Part of a small language model's weights.
Size: 15 layers, 2 heads of 64, MLP 384 tanh GELU, vocabulary 2048, 3.14M parameters.
Architecture: LayerNorm before each block, biases.
Training: a variant of Adam for these matrices, 188M tokens, 5726 steps.
Each number is 500 + 50 x the weight over the matrix's rms, rounded and kept within 0 to 999. Layers, rows and columns count from 0. Numbers have three digits each.

# down: layer 11 MLP down (transposed), 384x128, rms 0.138, rows 62-108, columns 0-63
# up: layer 11 MLP up, 384x128, rms 0.134, rows 63-108, columns 0-63
down62:514488472527445464458474597482447527474528455520474470560526537499482465447507545498527570526496442467433517391428490509516533517521471496459526535467488605471440537516478502506541412495483563
up63:500596479622480497537481486505546476533524517474551571438557459487502485558440451497392525448582508422505566568507488478445472478436539466475529417519509447480454481433512525464506528432538507
down63:570416458398479521474575524547483479496496467530513457516421476510534519538593508475453535541488547472494411495602551574552517590501509461446452509552484556490512511472491539581455471493534500
up64:502512583445600479522577530563514552581460491488510502540583588479397494528414532495528464439388533478505532486508533445400507490573487458559472539545493514480502572466480568558536458436500469
down64:521451427539481503556410515443413481500558584498522512451452429584474518519579591560533437498562534524537532485486452477475510519490548533495461443437470451484528521526532508562413442524499538
up65:476483454592411503493532464456450482423542545554423517487524521551534631444531468459559515536474569463502468583512575533474512504464509504447474558447434522483468581553568537412520487467549430
down65:570526539485473512587491441535475413483535500445487441540470456474546448454542586500529548441562560571473458405489519538487574440460428561506545443581492477550593433474606473510493493482476499
up66:474487566550486535475531568427503566384578551470456480523492583560451585423562408445482484434467502546577569523461514478478528556509520613584517361453499569553535524405437522515568409516556471
down66:574533427547632553554476551460504565545536518478396567468436394471491506491528548369573433559552467499417490540485498595478471443455479520534506555474583535496442478525373516511573553515429530
up67:461564530545502473522459396508478437506488520599508466496475558611491489500547496474468490573487507550638427514409464503541510489434459521476509504490382516469580514557555452589594555519515526
down67:468479488577470475490442552455450553508460459449469571457480534523564511518546489630541602519541522446482574555499473530458463460553498440473494519368502488447466555480513486434512527448520550
up68:489487567545501539435472497480463500524452483530517572411368406395564458440465521496497444546491510573517525545457430489461556498485456562501547514537470502457457479574554490439501464492582569
down68:580436445477486520528493439521548553478405464449562560569520536541530462556436482504511403491516542534519521434554520494507450536481607450542493474490410435515562444415447478520532567582431476
up69:501537409457602549521493574558514533474530460558426595453491401410564581467551497536479489502448408524518541459521570406507536525472541519497522568404439493413533464440547329577521492445508458
down69:501391585433487542501472479489569461480512537521512441479514535565500482554505573437487395540487517445453509553540449537492411473498491447487500548508503504584499520526491466366580523555442462
up70:477444503544574470501493558470463531587558453536466334511525499567491543371596479526584546493531467513558513454505547523571513457432442481477454552517494401435498452544486517458581459327462430
down70:531382534428501549539503464508576483501472465480562615437467623452535523564419503374400603499546525519545538562545571506565447423568548483470535570452636501508490480350554514525531461564456522
up71:476494481515471479463537556430562527482496579520498532564545443462373550501534509450491458534462537406586509499443610538381428470457362435500535552418426532493512521453591486504582529440486432
down71:482416549450570617503532551530555531534400360410503570435490608486529463501491577559439503529594513513479447501538428470561494341464582568529533488477530464486520604474475603502574493476568518
up72:451466479412446536521504407501433514495504495449524508504476562516454521483494470490532519518518526558409534462512610539476598485506546449499503548528504480502624532474596476533486485480530545
down72:498500519585510530529459510446532506522480533488464598500514465487493535415543518477431459484499540441531445586454460495447472567562466581483529502464516476601438530476435531492455457412568452
up73:496518535567450449447444488445492450530542505517462558518587531455486508476432504480521402455433493477507481494421542494546560522409517555533553510484460486477471516490533595468514596442472532
down73:498431450518498486478436450494487601467501415502510438537452543464507500548479564530528530506503559514538576466518526482481528514519544494472420456512480554531465420445566439543473402515447483
up74:422489541561431439483529472422522515496500430598492545499409485484469478453503508510458444510465520571470469536442596426495496410494444542585479517443477557408526582482486564497515564481503433
down74:532510526446598486526470511449472431372476564528545449473532464512447588494539571495427473449442543473506519454525466519503544533533465472418532383598537484488520442506534473463467470526402450
up75:539597539515535550529445542462446531483492490472529509553538475504530472502525537485467506535462479505413458461437516489497499504530498510495559587445533527533508601478441386503563560492555480
down75:446400492496450505541485445518552492543500525501433505473499561508506513464452484472538523459555491504505543542551518480499502485519471530512506427518455493481497455495563559500511413508468516
up76:462497411553457444530567527509460590411560467419505469573569472446562566456467379531427498419458369504553488549460512485478520468513531481556482473435353420444530476420515544458575502541481500
down76:506494645526469468460418531492481408529545534531406545499477545545487425583575535501500513548458603439519526406469503382486508540475507517494567547513489538603473461560493492427501517425494491
up77:466515544467437622491540609428565491467463510487512547503554475459514525501493510422581520544501566429519461474346444523354475439593524590495572605413550518450519535447458523572459508423484497
down77:511503413426478496490509449554446506504546516516455587429510520566553484522515525500447505470592496528529530469537528486521511459464467523497512457467493433419442440509488527500552532514553483
up78:491566511535489486553476506518501531505595520552556513531549541594471498463451484519513532443492448482499407500470534481523453434388444469562547568440453510524490580560511421531480492497511528
down78:513534484511465461480505552533544509451417521457501541473512492520565513569525486444392475450531414558550510436565417495511495467515480442470509483475507488538392542505495491521571497466519365
up79:526517490453439546479529557500461526493578463502380479482576530473506511582538386510493462512526619478513474551493515460485510464480448450425414509477450486430479546466573546556477419555442517
down79:460491430506538529487501447483577523528447527514461490554512468581432524484428537525518485475459382532487490525487481569498504512467530439542530488526476474440497538499445548490395575522465569
up80:475504480501474576452519543546470429431494483547533533534493554513455492471537510500526523447483509491539505463528495516433468509531541504672520469465395426496580513363584465537469597487564415
down80:439479485412478431476397503459510409499484551489541456538512638491542496539418531543418446496451419492487572444450534531488492436570392544475598586424434509556480412631514482521608402530440502
up81:552585483558483561553466534478494490547528412466424500560537518612531454552547420578474448489547551544421488502463580455495521491373413501447463606379447497479543489496616531568479477523565445
down81:528463460533475439523456488505502548535492399494467496490489559472506595466501465436527595551490457498613492490432404550530539538532540501493475498474514544524441579402426456492487472501514485
up82:584538510479484482492487506520497548485526557586499540447507497480562498513511563522449486528511507503497484448458510439463515502448453567469546488519559563473494491440478412530485541499504545
down82:488525535527516503510472502453496493470543403518487496517521483552422535468476506488554527496449555543537471487428537477518503486529513473489471513486430520505503515526496530449569495484518451
up83:484510437517531604461540465465542533507475508534527547575512532496506441545529523435381541529514470442573376534467426504391571450410513557574575524487401520429547530498490541596483537465510521
down83:412557526508518490558534511499551472449476540439434477595582426533408482433498511588516470527447476495437485530582507428526435534459529525372521542414546429555437541511467562383459543528502514
up84:461517476546475429601523580459615619560639454546478532429628412450431466540593433456419471500484390571610457629469458390431419509491500572479532581474477410528485454461481512455471519456554441
down84:557437547481559508603468498487481500529517370349543635479405447487569477513531527495450534441607455515446427497565492590499459516498598476672455484513532456456476445394376555471445613525496478
up85:461551496534459616452454492448502529437392508505535563446473515532475506408448538510415555508490487516531390484474482430588482517522469495509552460431450536495492472482551419501483479504662508
down85:472437467439615480522577517498497470596553499539475464553502530523515491518513477516531539482516532484506577523486471578516508520453513486450496526502554532492510474609514482576511472516414508
up86:472513496547505612474464456533500462360475534541441522537561608506519540377506453545501496490495485427476442515496503484470519480495561504552471464471476522403563452507571531530541557609545491
down86:437460561493511460560639502424472567568531661516460581472471416588509451531517538426518452455490458509513495491511565553569466591634429561556463470491453439503462566551412511523454463422453447
up87:514552492509431491477461574444501455446490473482470518475472566535501486616480434489544562604485550502542472591437554528412471520462385480413448493471452504517523544436531514453503477404509409
down87:533422421422479457592400557523498476522395440491440465515520514438491468524384494568546473555487493488497526480441479487534414568466499491543524501611454483504489569466452538518561579548527542
up88:451459548563471471450522420519378518434477469511460523540461533545452584464484441603522498449529470567537530464492502540482418469465502445525467537524488526577515558428430471572477486474508504
down88:455533524413529484564456486537538492499517420516617489575528484423530503460503566422427410547515506406517520544502446452526610485565468543444508451483486448529519540409441476545519450491474452
up89:424464510533467442383536540580598503432550448500529482540573529488466520468568471457485575487493505554534505463496493536483481405512419573519458506516475438447553525416538429550516513383462418
down89:471497456488528521489530415462397357458469478529502431531542640473522462469420522498488508464501522508552520512521496526495467513488518459534433446530496533566530490514519538522452396587522580
up90:499431447601509547493565518442522452448608415508468505419526495474430451529607528581436434497498547466521378506425524518444485472481476545532520479479470438419550599534546442514534406522521503
down90:536503473467437420434540497595520464445500513386564544457482466528507529457496511428563502561508470442552613571513514543572486537528519513476476540509491587551462486417547530522498458443332566
up91:473527424486495461488539532516548528528584554449445537488484473539536520571560391526508467606473522634540451530504578464533494510490479474468524451458414532425554472496513536474534473470518377
down91:518518616527506501476436524602488449487437483459467490517512564414520556523540547463490499498528547431524480464585501563521425471494465548501476443517497537591489487512512514492562504479437502
up92:498543535463478560564529487379464392512448520455509599541538514482417414463538542403537538581544574525521436510504564497417451497527521506448535558434361487443560508484574519396463560529546450
down92:443453488506456478450430522607567621420521465513485471428460460499588587535448512512463458454513523479508539552448441569576531436468499517496431464502516511458490476544468506572516500424430546
up93:515457502598423536510541501492543473499365475568492605518507464459424492402506518502469503542472572490533549536468500501432638470484458482463518559514462582499495494431545361508466444438417538
down93:462468549480499490459473501576494536574584487541465449508557499612545511498515544512450471516454540543406532552577494501534508528458474465488507576499524483504536540546541575502412581525624564
up94:531499487432503545560473491497494461508560475590493538480454443523523490520408518515554547601579502513466462550469427478540560454516467399534555430461504474424478510529498450526545548496540450
down94:518502477513538493413510508448472560514495512466502500547475534433467508400531483537476469450433459485565500472498551479526458568570557570490497516492525589506560511502563512494487502459470561
up95:489411479506521499517460440555413557462564432542396502512549619525496522552577438484608433459429492428491429425350431541491482439450505450599521505447464548429486460534490572608528505501586556
down95:509506550364523410516461511482503547620524542480583506493564483460559364434487550475416499528535525504637540432613555381537563478429552592493566494470460539551483465436469585499554496502389533
up96:426475598523539553477514553424589521418524539538443525344510564505496542428501363485588534477444473461487479476497513391548494444473491449546544485518532466413483484493510423464493568453499541
down96:630442460558539604566421570477427525571482521435432411557550455431540520509499472420489456455592514534507511524509477554482422522593467522475553441572505409555381517558549441597609473532484435
up97:508476561496464506553456486484531473559524513444481475531522486580509535472512537499540510499527519534476491482523500431520420453514449533521508468539537552446577430492460493545603500544590492
down97:506528493554528508467521479515493505468511479588472483456516498407488490544531418536500557507491552491469531518432492538527552552449533464493514474430500502542433501501548553509428478500483492
up98:475450530527516525458520446528495512497516436592489504480526555474436522517427372389439435516552483539477462510517518452495462494457543469521524493551478433476521616464576504438565464595527506
down98:522526483398463400498497554499453511550574536526539462483485419448528455534550566513537558529459541478534457490469409600547545540564455508439548525494534515467482481506480483460469478472498539
up99:465404561523389477415576517526498550501565450543465502465506441485416524439568515512420450476495479579441507558465530469480594529513465490462504585626484432466523524519485494503560480563490484
down99:532493523555577533477541506504485529519533448489492466462498544578511490488482460555513532476533473592542450490526554490524547462546575526507489422411455521501389503501577528467551582562479502
up100:495409566415478448475441487442466470520461487549456543455485561528404499528544447439512504500601517485525551496567540461533521482482547479536470513389600603576540551460425499428574577450510397
down100:516426406626578488613581619550520460486544483484504464401503578445535562489456523450523561576412517537450495495449498580516533465520496440510497443487465440478480535535592487462438486591479514
up101:487482549542494523563539482450506553510582365532494548482443497511448518483502510509487428590437531584543554551583493471561455448480445462567500494477527440452482542515473310560512499511601482
down101:510441507567560491503433460433512509497509557514543522526529456510515411464474511574485477372506554482468501523418473483444535492509462545568602440494399481607524508437530481502456497486508543
up102:390571493536566604497524423453567489514479526534552522490553493491498511520458515494517428523504576580528499436480439540485512428383448412485486577479517539544571501509540483651529504450503529
down102:550477519506486462500490439532441553533544521516490529451488457475492507509592465411494577400545465451536504606489565508502616519510415546438562418540481477501539514519473551378517538487499467
up103:451534570590544469507470539428487610513595428462492528413515491458494511555477483439587478510472518566413502528398445532475603440451470459500477474536445490453514491498526522485465532483493544
down103:463612447521522442539538569475562476569429490538481494479453565393529518458490426507436601535446480470565513431616484556545449414568508461504493483494499584542523490465526412540548355497514436
up104:447492492545502472429613489581569515498495403541427467489526464613421544454487484420465486472485510500510497440452534513561475333514513571497533524482475494505438472448481567481596513483459512
down104:466503470568568460552465549471507569588560493460529447496579539443545530547437476444493466524479516476517552567486551511441521491445548462492403545422578570430572528594455506522453459597471489
up105:404507501595537598531576439563589527562465490514477563428393480576455517335564545477538415410470430489524529507484458514439591443514523397558437443573515485499485549517550551427544597491505494
down105:401650505506496537500491511449413475511515501538603488571482481501560391549443449572415573622407565444482535475453485420449472486368481506560539405444569520506585593489429450509437537420587437
up106:561460602517486476512536495552602501373475576570483568588483518477457487461496519522572443544477535554515461510510509501523506483513408486545548471405506462461538496385453461478501509485547439
down106:480478485498553480588404619475470497528497537438460525513510454461470520521524443513387473498546505470490440509514397523436488503481610435515491489495405532524451518615526516516488514512466522
up107:400494477484533487452489456512568546483501560505534486486458467492412529514527549467535483486428546477482527549433556519555515554513470568505530656530507525551604491564538527527518614395467489
down107:533473500452476456491546449513437450501474427519504476590578439507603552464444527468506482555480562564471478436497421518524473517472451459527499421512453492477449507462461508392350422506520508
up108:391527547537529535469591474505465532489411423509501508478491525477503503412501492495538497502524481504540416490472480552474501558508590564400550559543488557614452550447513448377488548443538405
down108:569542463478462484485439532517435485576443593502490426570473500527548536575471475481482587512466493599420518528464427470573520464538485513501501442565457487460531588515503547505516526494457528